From a checkpoint of a small transformer trained on Wikipedia: 2 heads of 128.
Each number is 500 + 40 x the weight over its row's rms, rounded and kept within 0 to 999. Layers, rows and columns count from 0. Numbers have three digits each. The size before them is the row's rms in percent of the matrix's.

# q: layer 14 attention query, 256x512, rms 0.16, rows 0-52, columns 384-511
# k: layer 14 attention key, 256x512, rms 0.161, rows 0-51, columns 384-511
q0 059:527518470562518513493556562536511504531439508522452507617475527512455493402506550532502493495530451454474547493513445531550489506528580447490494500501501532463415534495454476490490551500499497564513508523504480567472523497556543553502461500491502532524466477382504551507500522501537483513415552474490542494447555511513581441505460513508539473556536518528545465485598468468496495466514
k0 059:467536524493487573524441442456559472503498516541502492507523512508463477562476504458441444508467516519544471533456496433531493516399512464497413509501577531439519492506515545548542512517512491497505518505475528446485489497397442504530486463548510454534507575529489476569503548467473514559486474482411466498459529446491430457540501508527475460576486516472467536559485576512454416477457
q1 065:526459535489561521537408466510536633435532563542539480444488499509567449452540487515543539533471546491497529474563507432471474498521500581494452491503593456548473500401539478514476505491516550425465506393441522416515534410456495523457440483497496509479534439503503539403500445495480509516428543531526518494506435491552481489499470535567515543476483508570496545520498514555506462496497
k1 065:550471450538419476496552556501468457531555525440496467504576529530509496489455558467565490479515470446514507489471512467581523509524469501429538500517441549527539551521518522442540512589518481517480519549454506604524543517607573518530487478465466503517545497573466492487436550500440545504612513558517564512509499443467502566533557472495504451492415521530584466542473562493370490443483
q2 074:510546531533423506454506531492559594518550496509466494519482595489522520464539552503557488491476443498559516470528492435474499493514538485493483479506482478467594465489419510499478534455531474480555513527430531489532564480459521448567478497466493501514499481466471429475499488531440503449501478548493474505484488537512460502475550480522486501486451455450495537535541597479547489516524
k2 073:507516475454478558545474534455526477458463481539515437501542480574449555468538490596485549479539527543516448444561462461532473578481510547558476534475510425498428469419432542498527441520455570459512479439529508549473498560550509539486522502545590514445540497499567563479476544449487508573467440465521512519461584503522600473495432599535539534496549485453492504508536499496472479487523
q3 074:468491531501492490508478457481514520424501566525482423450554502554516531431491547495509534487512489514555510500513486425504468494476504603550513446499456427442516476440476534533550485497549488502482505434479513552525515473496477501535511460471552522546497470539539524412517469519488529467464446481551507490502532511487538505500472565458493534439479476473498547550493480576470527483481
k3 073:528543502468518457473560542594489451531521498490588501528483471547421501536494524558453453501433565478487533571473487520486444495537483528548506505499545462558490515479515541481519497530453499534437524490552443463519539514557440537517421530450454508527566485503533531458467448467431564466565510537509584519569507537452503566540543554473483534490467536565568524479457499466457521534434
q4 086:501492474485514468508497498569495494511477469501471463545505447551471523567442495515480484489508509467448549527432501492498494503517501454482544443528552461545508501536532474495435496553521451540432457520544526475550419554416487527429481604438470469436508511507486506500497555470552480477513593495520565565519518481479508519522504485471472408534528535520556491455499537484496483477519
k4 072:455468467500523478474592518393503440474639531542442536462499507470507478427528415508504548509462433469527558503447528583485549445495464521469468449454476515454450425461461497511459487576495467565478429468494493485490435475490556435482506436529525492441490482485478448566514512506524451510480488398523470520514475475551481474449495482447542521543586505513447496451532502477539466574481
q5 084:513460522474529482497506498587436490485464492579535494515501454550479566565436464508468475505522500439516527483471506529472516539548482502494516493516471483567472497533575485479451483498485486556494477522538456487536427501446533532484526573452458493489508516485512502504552501483533458518491499523526592546500533428493531449513502505489512479581497530498589453478512455471473496495473
k5 072:460490461493518508454501567470573540562515475577435512481529540496494496441527488494406619494582404485501515438477498510504560451427468546553497490440492535484551485519459422530538456510510447520505554505512470509480485522524570509483560443551464475466462534481493494493504529482499430567501487483510553540484556453489505508488389477508519466504599440490479513497537485541524519533441
q6 086:521467514558498458451515549550493523498475481526485457431537451547515534544490430530498585498515543435470440456460475441456508496499399558529456453511529457541451512510588491474441486548514506582461512530505489543512418500451490540446474557479492492451500525561449515469485510478527537519451510535550569516509566468518485476491475507519483484500557570474505509435528486497474485467503
k6 074:540543521474550530442532441467533585489518574491526486519585459477486485431544517446500464443568502502521515540558496474461501472535444494508526526548473489600539520516459521513475511527557417580539502481492467540532481590510529501536509506475485507454485455538521496503474532554514525496544441406604507506588496436509464546515482419452499489554535476531522515496464526480492541539484
q7 104:460507487514439520529463527450530518498462512485530492545516527423572483433493426487494483489493522518417489471562462479553574508481547413413459514520465541495428526492515477478534502500444475400506559528425462500463549451550468495529467476635539514514446458541476515518488489464464428504465536528532438450534487486533497497498507519429515553413442500429440521473468491488455488480529
k7 101:529469510488481495489462478516545511529496533448578482517469473515464497552565525595484461489525524482536426507522517496487481455528490548523530555541483464488532499505468490495493487528487541454545473457522476422516523503483531485490539493447506515560553539393532537479496559423496549530512436527469609462552522537476492522526419485505524499450439540527526521538486516465496497432494
q8 086:475462489529520466528533513472547456484505525543516505569483529469575510495476490436535516484454493451502543501573461492455542468453496466374513531485451555487377505467549522514497528549513490420518601507456499533495529444560479497537452500571515501422558461451493551541450467396463510533484558479539431543464538451494470501544468489495477516440518491482509526493466499427488437438510
k8 104:521448472465497499578464503456550550522421520460512561490454467486480477462514556565495518534527495509481429460505487437508507460474567485472525491514536534512534501517473526463572420543481496393553461434533502520490545420516538520515568448530539524530507543447583498472536518490428480527516404546476533465424515518513528512539505504468571530438436490502506511481540513447506534433491
q9 095:446424477500498488537480520520429514519494495527464524517562548515513497564506379520519449524524549446405544580489480463495524528493471472470542554496510509590495486454522440536455515473549428533526468580453491448482421556486484462521485501465518484457539515464512535478530518517595492474494491496579538434507448475481506480465554540440518467450563469567579483575471476529482507510492
k9 103:486510541477506469474548514589475533479600534497479486474566477498509590505515534468449568433503505502524493471477509510498458470547518502634517533543478490552472513451518451469513533492510508498459492501474591549553516554460449523511527540511423495542475484491458524465508465533505443502475541516490514498606487508491499452510419468535500428543486537521430532502454545510529442463513
q10 113:445541462481527537525488531425494522494545502518490514542570509516509441514456502478480495510552447530491559509536511454446489500445444462430470575465455501432473509474536518489527492502536558484512531512516528454469492472584520485555508494469501546442513401426475488528518446455510508505523520449527514498491485515467437474468491561546436511455489438490526494577478477499489470485464
k10 086:496472542466517502508461538453505549477490500480525482551468528575536482533547528468491505473539469503509511496475551516561488443477548491579451488422532478498545587478456555465520526568477518479527488480523573491505500455479549520534567534508467486599476489447526496522564443458444569518450419524490483525462481485465551540543498443574551453429438561571493554548521482511449456446499
q11 100:544504473516503523515517527471495472479494550442500520490558517545431556530451514564490555489492502488523491488458461481427541523515487491545453450468501535594458438474529465539467455480484494447486444480491574529459483511522519532533553461459517432476461507606524534523458473550522519472441440518453563514585511475505509468484455508540472565504481463465433515521522540532557512523458
k11 101:508472502518545521500523424520477514484565443580590528511470440526514531464534512555453488504517481469546551513493486586428555506502596472493504446437430530563473513465503534543532556494518508487504527456459555547579587486509524463474520554524511376486506509577475503531448444553507570511512592520461425515558482475454490491533514466530494456463544525486492507528545478492482487530548
q12 103:493429538490495501508527456532491505458465464502554501523492436414568545496519524524459469518499535451446445474496518474420493432415493463392505519499475552474464452482478482487487492493537503458570515487424462513566494489478477535500469537540440547488490519503551545564505559531473529523497492505507513490529516511573421488483526535334522531496410530526460496463490489448497447472520
k12 098:470500474463462470507488531545506542538501435459493497515509507508515471475564584586493481438498584454461453489446440507430583392476575510472539475571467547539528528513449568433442507532482555534530522474482532440485490475444520510450532507531486527499417518492511484515478509507469497484465447491511491477448451516492498558556511549501493457475401557485481491571469489496452437518491
q13 097:451537494502529486506497536521545462493509463476463521460508485417494533505586519522594490537459485510546478469510553501571527469560583497521519496498426469511463471475507484508486567508504546532541461523544504440489419505472487448409514502521540520472445507491538469520577509516487482529451501544534476510431518498354478548533547492487501433489498474552508515452440508511569486467450
k13 095:489478538553501480498521542518465492448451517485581510526492494446501497487519499565488555497526445503472541432477535475486470530469513496570498530454560484534484457536511472475550506518535499488531504486507496467417507549464531519500503495529548427499531479443516500538489489472476498518523479488421540528568524435523427415508469486537422559423485543526459416444570579495484506599483
q14 093:550511467508460546526498438461521477497507471503541493489489580505497485534512417527468492511476529438486488536419521483486488541469506550450535485419562438349468529559485563502531455489433489568533575449531547503514496452513538476527503512532517512545467478474534455460514517521458528493478542519605518539518535544472519441497422524457556439569555507480576532554532382534465454587491
k14 095:503474564508438476437421468488533497503492470444410535510501510494477467566510424460531590481479472396494503539521496530548531500494552454492521428525489469433509455482473572599520535489523555508499487429476516549537524454512539513539491497474519543514495483536519513384496521509458510528435464597506529571509538447475448471522447563497508487541400552504526521518454466556451513491456
q15 097:527473422500488478529512541459514510509508506559495439476539423467476461450445461573487518516532467569512497512559505411490537535484458505479498533506491527492448531467444441461478494575490537447554465481553508497529473438504547493466467560563546523478484442429548529462488495485550490514507516446428421478437459493482553472520448536402472523404508412515493496587502515481483481577542
k15 094:456514518515533510475527521485542540484413473522531518512444456489478471488473449549568575469560520571502450408510519478404514441536511439554543514474428525538485459490465494547539490576472526556517485523503411528486439511468519537538491493532557500513514455411518535505573487483584483510555526512555574481464479445471594441519520563461494519556495499520558427475547565493540506468454
q16 059:477524450513456492423478494448481568575467513463522527456585539484484538521524544427391589506522514448490476517493484551581498498510568480520393541510577540552504514538452507485541530572500507504538444534502528485438489520528488538493490512519476456535506448585439519502571431511423538461513524585494506463486474507370513454463527483455525550495477469496483510471489467520433528502454
k16 053:504567629493526464495521504563489497514531490564593434456477515515502409473422460472531491493548429559505490510455481478466556512527466505469460486459454553453488457546556526465493544508516574489492546505462539560553510582543518442466503529498565423498517459496420475523463512492579446545450535542487544514488534474551470491493472470486539481525549561537592560475542445479499483475464
q17 061:511510514397448568513474474526489425518520433402469521421475446469500508495538450443497538501492571448450478433515542490571473411516451552514577568477493526501570569489577469504506515449497536544544517500556446476436526594502512538510500480435519481478431486447457522480440488471469418490473579538504415501555514560482527549480489539481527513513501486536594451476479413480559529492502
k17 062:482415458525499440466528571539491537528520493565447516516493500458569468552437475482546428468519435527508536561532482483475500513498590495486506452543537529556499535446481500394497515573515455508384513527495488510447475540556479477544512501565483487519551503472568488490468418568422523446560588489467531454560410472443508444509485460516415493508437470472508502545500481568474521541588
q18 069:495483511489465522477486483505549632502507515535443602478519568530494539487511456528493541517540447471523433582535540490482491581525398522533439546523480477531510504440522436535487534504506467454500499475453543504503516441482555511539404471486561484457525482527434513442462489473531484534452475478482429485442494501494466443508499453552488457499505495512523512483523521545542495501450
k18 064:587489470426459480501532571531470438413573526555448475523513438553495510616483454471532544501517488477514557500488501530495457574479569459489502427505416510483519521498480536448481481472500556505494490538568483498498493417487519563547458530473472515417522483517475484476524486467526505525515520495477560481474506552396512489565519580482447500404443521467483480484503511490435523519470
q19 076:477497503483532483524519496525501527501433468519412509430477452589448548550423433463487520545536549460498522549492495470483470441573482514537543474521534442575436533545511531489432470493515454584414523485541509488519467529485515517459444496451496421446581537511453481486511482471560483516471570515546523524559496455447554489541515485466509454454578506554607484440474490468451483500498
k19 075:470513540499492474437537543549541475536536501539483549464520497534543442507448561483433463472530504427514562539455530589477560477531498523544483503454510516559511478465551506491479559551534421532448502532485482470460427504509503492476435537537462480525475495468466478502490460564519482465522555415486466529560502490456439532468540501464479490538471512548500518494456472480524483512517
q20 071:494443495486503436486492518526499507532500573449549584569466464423483538510518474517525428491432438531524524490511489520538490469495440419465434492522467552518551508498538423478543533518436562501557521536461471484502497451454526540526497566532463548541458445495559475569478513466473493534509473440439511480541470516515502530499533485471453506538473445507517497518519508430549449503563
k20 081:523460459506468568541386487463528531503493463519501513463447508517480550483538426422460568535521450495514493444494545482550553487486512491464527471480430533423530476469440516472530447484488518476526499502509502516493527483489515511481530440561517495521481528474465468538487501485498457552515481494484466494361520479523521428489441527500536436468534508463446477470565524566499512498495
q21 085:442513471525461477503502502449498507532560499478567479582452565472526481473478455487550463492431483540467493460546492502493503474513464433433426460483422554453422482488433489499541554518446540482544571509467485536463534463520523555513436427558481566542471412477496475540465457466465458529520522414483421488511499547522445439472531470486463546533401525500426462440519531502458504513487
k21 083:608469490475523550571502542442495524470501480485492488466479466507513481537590530503513520492545459523527442478512515412588540493477524488451572487481517538462541503475457514540501464577511568417578480531521531519548536446517461525512580464487506516523547513501561503491527519487503556521517399502511488487442536492474576481518402598560505421457506494490495461502558568540483528479555
q22 083:474505492527568486512491460410500467530499464485478516593479536390527512529446486467541446525415528481432491458557521463499489547522484486429471601517406471486422490478476557501470504492474511537508538511469502504511535484516514561477448481531455552483463453476566528585577494515471468553509505498504436557467447513430477490493534487511525454529473537520504509452484537456465483524512
k22 095:524420447497497559569462513424534552552476453483540481542472508469481506527518452512454542478564504554479422462454503445525513473453535514535502489449441520468552496472421461497507446569512516439544496495533462491490538423452514501423539472556559481425561532477500474476448556465493491576469461553484550435480560483517504470507413560518609493403480481478479446530572479494503510490455
q23 086:535430489544515524516517438482546510480403475618483514410473471505493499504550536517498492452499524483489502436516498459538469523481512548522511478533532488477484440461475569498444502499505538484566530455475417484439483493542474469495562451484525493488487567525506505502538514512488477521434506580518583562414538545502536527516550506490499540518508465516545507479483397512431471499473
k23 095:508518516519432427411538476511483491483505551505487558601467559562504541493435521493580551499566485514495554499410481510394493581510525513535501499512508485532437464516536487547482508468537429534447443499522575534485506487503502494462518509501478468482553541504512499523447504481468509475538495492469459526564518499521529458465566527536468540455460598480550501520465489553538538476509
q24 091:522531482495492456547487505421542503480548513519549541504511478443515434514473520468508458490495478540504509476544508523521448503533507453455462487524480504454527487496455509512545508500453557429573505490515497467491520455507489531536427493511532535525485402429474481498493491494471504503493451479409417502473490562449439480458472460508472556514434457457453495563505461452497457515462
k24 078:434485519543547546468502536506433484571506470534458492529466526497491475520518448545505482562441535467503511485483431446547553621525541462428481490430507511559509477493499493453482527492457482519492486431493504527457516482441441515522527485549487536490484529513455494564532506407541470507479503462565498447511521539550472453489586565519548412540481565510474471463546551526467520498510
q25 098:485492512503516447534553464531499487478523504534524518503508499440566541563482497487522497493452501402497442465531446504472522437498472459400450525518472547468487496498554480543468561522548494456454472559486516541508526501515448526495467555571539431502509538484467520517382501471464480494486497526467473499497501469412425529503481475503487487517525512441486532509422529502506573484499
k25 087:557448451533436558520448525503533581483481461482480444491439545497609526533529454476524496384492451507464453498481587475570467464464518503495530504500537504464451510418467526504523429520411528458527539560493450462522490463527534513497526470479527434585439472515523523499500505489545497546439425480444430484453500487482577535535451503520533472417572470523483470508553501390503509502481
q26 080:398515470474511470524462511469475475473514514506533494594536471470546479548486456476475498535467492481484456499461493484473538499517502459452465555527481489458497506510489453508578554531493486485488459539520404513511548525421486541540455531558507461555499553451503462533526530496512411472542549483442492439503500496522374568454468520399473514461464552461543481525440511515514489528510
k26 116:478481504499498491481479473572463484443580513504518480515517431479493551491515646529494532541551556481490515552504511521508533493598513512507563508507542495564526518470475472502472501535498497505476518532483498472519432514444452472550475487462471499492481461503456493494411535493532502456492459494547501463597468517487476494513560448533521416510481550532522534496466478523570448535532
q27 099:541481479521492479492465496466538488495524440516521490453477535416551496495493494550534457487459500531508456518557511496610470513513456514502497458553486457472559450445430516498494403443532506478476572579534513447550518489447529498484496452461473555564425519431496550500515463446429476519495469465540483526471464583486444480531480471493553445560496476478462452484487523511545546535493
k27 104:459415461465514547533494470485443462463498534506512550520513507492539524501532390549469531430477493474437453491450459456483597536479499519435436442450481559513476484491506485497584495538487443499481513459516501510483537483508505499502509481578484488488532573531478509578516538532489508520534552530481480525519520507467502436511437520490527511479475483484433518426543543461458492457517
q28 096:475547463472572454492529508484480466479497457437437518570492509532507497556531514511450591521519481497528486487476527559497520413458445486488517534539599536455474439518556502492499463462567512481553590472562509581546547498485485521543483452480489523520536519546480493518514499546463485514494551535480537451471537486531461576569438501444465506495527532499484479465525551503521434510527
k28 099:537457528546492568566548421475517531461479469470473458460492491509603469527493469517378510454527523458536469477460515528434515456471509481564563504519493533481524505462514504550491493470463546545568566442487528563468501477528475522459549457482513457483414474505442505576487518424476504514492522446479502536521452556493528516510530537516485462462569551496537449480570581453521447510459
q29 092:536554476526479494458528512462535464467560466521521485561523512468481479502430459534448498490507487511469537473569491508490419486533480488534528532538483433489623459528496516522382461507595465520513443522509586579519507463517531364489435541476472512529484560572568538550523549534489475471444469472523476498502477548481490588501543463504517515472487511478453498616479480549475512538555
k29 096:455490547517533555448415437552537486466518461513550498557499450461568456586422444490537510599554446582537492533608533537502558538483489450484530477503457487454482461536508481524585458483477448494528477475482473524506493508525530475459482516501476515461480539451481507531431546500510517502540520487488531591470434496503545495507511450486506511435463444461513464454497495480440490575468
q30 094:463525548491538495532500493476518473476512446473605401469479534516445455445498556494482542516433512486517510481513463489488472499461498478465528506525449465534522476570425401475544523496478499525422454540506577515409529493534475525431567532530475489530453535522502485522468501528504441437427455513535441504497473491479414502531413481355482461491472496482544541496489566526424530488476
k30 093:472479564478555520554435495464533500479465463474488494455562565552445512466535406475513518498516447514499562511453503534490453491525526466497511475477489472460506505505511532478532535438508507520484493506452432457483534453448529448470497531504478500518499492436539489395515507503507481492515557488553545515523485492565527502463568558557479490511489470453582399516531460516487494501494
q31 097:514532445532424516537431506492480543499502532488491508481490448470536532429492538525519512507549501476532534412491564536501452507441559560545510509421484511505534496470427492448535482403525538437527618478479515438498548495488480535480527478542529501515441529526506494590513502529574497462482463529541444598490488475463501399530523516521518535581527521546412493499512512500430470524496
k31 095:429418486511495518538476446484561482485493591482533528473493542484513578512529499494531471533490504507448444475532497543467472560500485559503439510404584495520383509418461507495413463420512508493483539446502473469545488596459445460434447486520474371463463461525508514402492514431548446462510437514463525446542501522489576572452536484477486540456458481510530493528548449538530513555434
q32 094:446490478451547489555527537500541537490500526522567451513434471504496469501545561464569506465478491515498500569496434453423515515521602566528546526559554507573547537472434525444528606508458525490390464600481482519489555482485486461494510420471453505475492443468546466529561431565582564476519476496456416546484492469479564519496482432527536507476608515513468493525486441493536445461502
k32 094:498451465476522522506571497473504521408490535469478496485437543530472499487449411488457482446516465480439465454459490400518493472453498575516486530577522477590550506507517480502433472541484565495471527529520494516565496508499529481496514512549498495519512487443453507460503470561532531525506460524460490496444497502445499392502457518527460515520521497549496503535503471515480497535490
q33 094:521535460499487562512543503425549537499465582484432470548475465546524530593578530544347509474455488501487506469504471582507515521486521495517500538559495512469469563458536524482465473480496553558481441472541517431489452506509535514485496527525533472496540506494534501590491451472538507505457480548437497551476513452518444503534438414417534527542521519547486529489530543546532421504467
k33 095:527490439460568504522529489492538533533468531487491467532445412497463529453532504527530463574508540538526447589488503504514510580555534492496514536388512521496505536551441462528489460521556474501477454386561491440508522492508512475497490514461511561473530511521496556487488502443484537554567510522489583511495449539504480378530573529465423463481468482504507477483503543473520542499519
q34 098:463483450450527488502502499553485491510507428489605526489500520581515462522503562471531539471580500550544504459581577537425532530517543538581440515405512505506461518471463532513572537539493460584494501524520525480506540499474451449467513442453493477496480480491532490493524517534453489486504414487500532485518476413484467476470565466471530543506584501511461456475495495578506551526550
k34 098:484495530468538539568491515492502470567506516545517452489558516565521511461532525513428529528478513503405524501498498515505485501447525528448521462430486508407427467507520483438562515538450581484496459490502473525492497611531538547456528396470475470469451433443568518459516581503533451448542491558485560404454552453465534507455515468538563556493490456459535470472434531473519437489509
q35 091:440506515508480538514479442526521498527486475463457537507556525469554499458399536508510409485551512459543477427540524518515450433518512446461551488570480512471503444503475497468568445458482540485471494475449470481425499472511429508458480516460487494481446533466502541537473527497409528550464542499524472508481492485498504469517557531479518483444438399489461470455516539530492561453535
k35 093:471495555445519513482500458490474465431498526489550528526486552519539472500463580491522485521496500545493459502507524486540520500433465502474571545525508483472496518523544530471424480515487485591612497504480498555457504517559519488539503492499503443534376459525504452450552418546516480459451516478454513505476382566501429437539531545514518492467408534466480578518516503479493447461433
q36 095:510489469432476478475508500520539453533513513510522477440560522524484534429438452557548507500511528395514488507499513480552528591408483534548530576516580461489551508514501521446456487490479624518501534510509486512503503534521519481512513506500503550555457519518441512484517492459509451559481478552498549512537520476504523442429516517487453537463538490482508497507557547555544506497449
k36 094:515483496508510514484461511492525512477433515525466545533531494460505460512540519553481585586475465490484529489524551499539466461532411493469549474530492492419462471501515504513522523540490511437461531453541473527536442416527448513448499522506448601503554492498489475481530523509543610479528491593467434494497499489516468512484435521525521486445521488480552448524487538532524565506450
q37 102:501577430536523518572513496476512450462544596543469527549498458533463521500426483515546453492435490474459576563513492573531522501544587496501438520520550546512476531485504482517611524511536472585488507505539458424510473545518519482523506507424442598528466467452510523544556484514482536498472504486482433433539456521458482506473478529427517409443476469540491451602467500499541507528540
k37 102:569612472486530449489505530527466524515479569564410518442516493487417542514535523560522509474521535493503502484448513451447488514466486498540477488411458466541559505404506526473483583544441531534487482517495536554393482487594505435505486549427434493484427498479489475470485496480512562465495426503491528531411550444438612477521502475493524513382417449440462465472491518533465465535520
q38 093:520444474510604513542469523517461479478473469515566469571465457555438460567487465491490472502459467491520442486501507483460506480519510491468543468602415424494470516495543541462519478568541522448459484426499520463501490450468504545547502474496460459507503523491474501554467506467501493507486477546444463463503545569473490491541522512569560511493551490497548566470555453531459472494506
k38 093:491496527476561455465511497488531420529424511474482553496462473522513425561443516461492509466459498569514568503483483506501524453540535452483526483485412519475591510488511492488526552460423478553443514497502496425452514482551470504556471532500506505518519446574433514529517516490439496471553528481391489471430488480441488422552604477497493414567459494535529484550510441564428447504453
q39 092:459478522599470526490493521525542512466416477468400478511499432554486533553416489519530475485458524538512479481545465473475417524499560470536472530474406509449531451549521516455512549496535541469462446410478570448504485475502454500546539554480507456513544450474491461469503478501543474481474512472598522471483512516520475407563486510449528481472533537450447537502466417490448449511472
k39 092:478518535474529550469488503475500596497540596486520508557463522482538550463495524493533480441589519455486540457420492546489474496562509496439471464532463457581594393509474522525517546506515540491491489440485542555462490576468474548540534535506430537538481506468556530479507546460535483460508490451539488458485502557500517519455504480445475521506490520447519513594457457467486486466513
q40 098:514422493549461431487494562545477540461415505520430509445462469499502534459468589415506466527468523533472524520475483469445552536492495508517432483439495513482559461519527503538476512505502535410409592540468457524558489499468514447423462502441519527570495530530568528464498528475528558489441456531460482462478505533520486503499480499468453553491483558441471531515501489476503537522535
k40 094:533449518581446534476475477434461474503450480478541490565507477547527491484512564553449525533554538466456487449538536512531546480509517523475481461521462475506502634467478409492506527490476472425468463526464468507528565435447483482493463461529478522535489457422522544567545520435470584534540525463527484375527460535529575579518468451473502525501532503547433523485586513424470524425486
q41 094:456477453476408476458595523511479584540471496520464503439506527456559463505501398515430527498508478527487551540528529536498447487488392486520512472506504510547530488507582473566530509547541450456537531471524557447474519560480472540498490447535530550533458471525502541558552491532505455463456492511441436468537497488519498512505433539486504422449520581450453439466515494492509449502504
k41 097:462488500520511532454535512520504502531477470601438577528436546564555537529522540501443613482487452529535452452499537415486446479460422530469446532546578499502509459494509513476490476503511451454530538460493506484487547454482555505526492525520578527535530542460549531477461492485487524468513563518477615539500477502523518520483530367541510511445532529474468505557488483528487513517544
q42 095:528514520486484488484529438509491531507470525437444505538562539515479439534529444522494564508503519490473515495475539476484528493577487567552390477511490510469498473462447514511526540509517545443538531514532494464483469501457501560453486490483447500468483490484536495422428499522572556469444493514495485498473575412427469499508469466531511456566565436542425507488494465542483520515532
k42 095:466497547534477579566515454444510458511528591487561514612470481506534513511378559489483500552485464451525497471510512453491549574529538472461485569499499465506546517485455478542533476519610492489527493557467493564546539484468547512445497408526416516502596529473494498484525490478513480519435503520483480473522492510520498538522547441406563549557448504536471510466548435505446490483471
q43 094:538540510539562515449464517523483493565471535517541490534549486511575519459497437474557433523535476485462543523585455555480428538476493554490486454487574440505531475478495527481567483468474460497508490456504541536526457482539495474442479465486485584493494488533518531492490482559498510445473461504485496469584458498459518508506517566604553456519614519461436477573436542566526466523468
k43 093:438453513488485514509497422516508477488524604493468467510542456494543419514599517532452504509495508502521516447514489517552517525461443442536492524531492470490552436444481469490494504497474521465524538505517480471495466454463511472490513494568512423531445472490462492487560537529518458482491544539555475571435552523515532494442465476480518469468572499417490515550581518538482472526460
q44 095:551502577499490495550471525480535465501528553541492471518452518562445461484563544556524496461488488506550480459503500447493500508523496536507416495540532429548546511470593518511439456519402516521529516501588494444487495482495505515530503552482497508507477575480476542511481505454460542551475526412548478486533465508538498445540517458428557510542510478488435492479538483476471558482591
k44 094:468566482515507504485585556475528490551459488518508561455461466505550575521490522471459511535541497486470502458558550531558560525531492533496490605531518400534496516501549479545533565487489451471482532490508502491470425526547544503535501498524520514478511440490469480511528452518494430545374531498527512456496422488491449500485513472485545520545546457487495426449550444501432525504526
q45 093:498493510510525521487513428516533389528569449534504591514558497524493480436508517544491505512499508487491525561504449600467528447460471500502448424450472466567484482505416512482438475510513511468524518583450507484503430532439455466515540492537529482445444488533526487458488506516488492434501404446457412428442474463475497545435590504543577529538462470546524517517482534486447454518556
k45 092:487481518467479506512507486493523564508521501510411493461558471494503459501562546476540608456499477472479555462508562571418559547449508513535427491523481491457479600447570562478503475476496516485481509538525420453614515463497439533436459481501468510489422484550487486449507436467441474487562609460489503554469514466467565458492493516561494531492504537556491390520540476392396489525493
q46 100:521551525533467424509513541462459459474540547450506458523475545563506437482436430492535549461533464456567505499450489519514525564488459483564528454511480544566510514531457498504452474446491518539453456479523528447525472503514488452410445505450589495464459518549524454484489498464588479413476504429466524443577505509509452481494533492549466492507491494509528476539482438548501534436436
k46 098:458465506454547477550478521503547578515490515485529472435445508477487470487459473529445502430549474521510459456586467537463515455447408589484478566455518427539465511435478569496520456505493520461519536552446516535504494509453494510439503469533475504511515512474448476437552545501521543528503604512560517482554461531480578438478482563510552559465514444463490474467477476542465483500511
q47 091:547523464508407579498460458453497509508568476502455463472518441491491482481514442539482501520533461560558543555499472479491520438493481508461595516502602498472476460493538487485470512559494503499467520492458481516527515554497553550511473507497486456468466503471474498541510521545450513481521541451547510481483489497557505526483491525515524509483425474519520460459467483515525461499466
k47 093:533485506517471485517435479540524555462535498487498370460524475483527537519505483474476528570474490537498524441402522528462500488552542516500470487483509613471525483499567479491520431548504492526447500508548501342528497505448436460524525482503470505514520457513494533459442489506431556487499446519523498502528512462570495472527501402537561455484473553480489519430469533523407459477490
q48 095:532409479467479525556568491460429508495494500491531441516526453461480536565459468503549497507510454446465481432485496494469492477476502514542474477547435461488520460557420514523445535469531414496500502481466469591509471584465490501518439568504497468503498544525475444430480532521536488542499527521578497471446449551554516441530499536541494544564467497479502523547463514476529505485500
k48 092:488467526538475409524567470532465554548531542551505441496483484581578461486497596521442520519385436449428501528441522562503502525518519544435471490456479483581523479522513521481463497468562525475464506433491513531545390519495557516508467457528544592518484462508518498483522461438492511484462469455476554543544449495562554520458466505489462489461465492551507487450533514491550550449536
q49 098:484602512490476456509485446492438519485412552507452510507559456514424496546547423557443453528544530508482522551505497534541486459462490455508485514473493481539501504458579491514441516541492447438448541460497518464460549496529504536482485411529469520532498537448466453521473482487512514525483536454414435485404519468447451513483486522497545534570476552475467457583424444564484487553474
k49 101:488488513527544436471488577481444404553477552474493504511535393497465462497511457435513531488418558482522503486539520566477442551522466551599548536555507525492481515497469508495569507503449490442498551491519547537505611541505487510470497541413590460534571467510527445591434497432517460497463523439452486470520493449511480524500562563491539514458416482438389534478464510557492487534455
q50 099:540445532501559531460493534450499421526471447500510530482573570562509515517501460466548544513524517449553507459477463520484472534451582512540562476462443427492552507490480522482472521476509505538506530556513476420495506501435480512506517486434503560490420479503533457524537490540506504506449457462462441531552446470481500492487450545543524533443546532505528482495491428522470506489404
k50 097:462529482451472535479435477535427481528457464510555503562514541498537528495513588530445543420565434495540491489466481468415474469537387499457503491511555468539458448385535480490488537515493494492524408517485566496496509479447506498496466437540512481426525512467501435450459585494517434512517481468509461493485564483528522460508564463518494480454593501511499440519487531515481416519526
q51 099:539545519495519493546535495491446523505476490524442538489520529502496444577531430532435523489505523498509526473511505499373459543526517496526511492429495486532489478528487430519492540542513476512519571535500557513488472460521439501496491458563547490491466562526460488582507434575515435495512518513563459498490507449521490509474510535465507512498472535489542478622449527569505546560508
k51 096:429479537443488503484486490493527488473487486515447425419486458498451441457461463507479480471564455488520496447459450521413482482575437528587484502463460452493449459423499504484534520500474403500497495519460518510413521487542519481541449459502524460524416457583455475498550517524488502588488542513555517486522508455524510552468513499485581534489460481511481454511530443556550521505433
q52 094:523462519388501410489503522511523520532485484493468562604539511500536599521568445528480538511483423422548528524541503467525448532458460471503501510482549480565437516471550455534469485504452533567490507448476559474558508447476444464525448466520507492470458529466464553618527488521589512485519471440542587563504496509522520483457548521446524499566503503489557532566515521520525537450566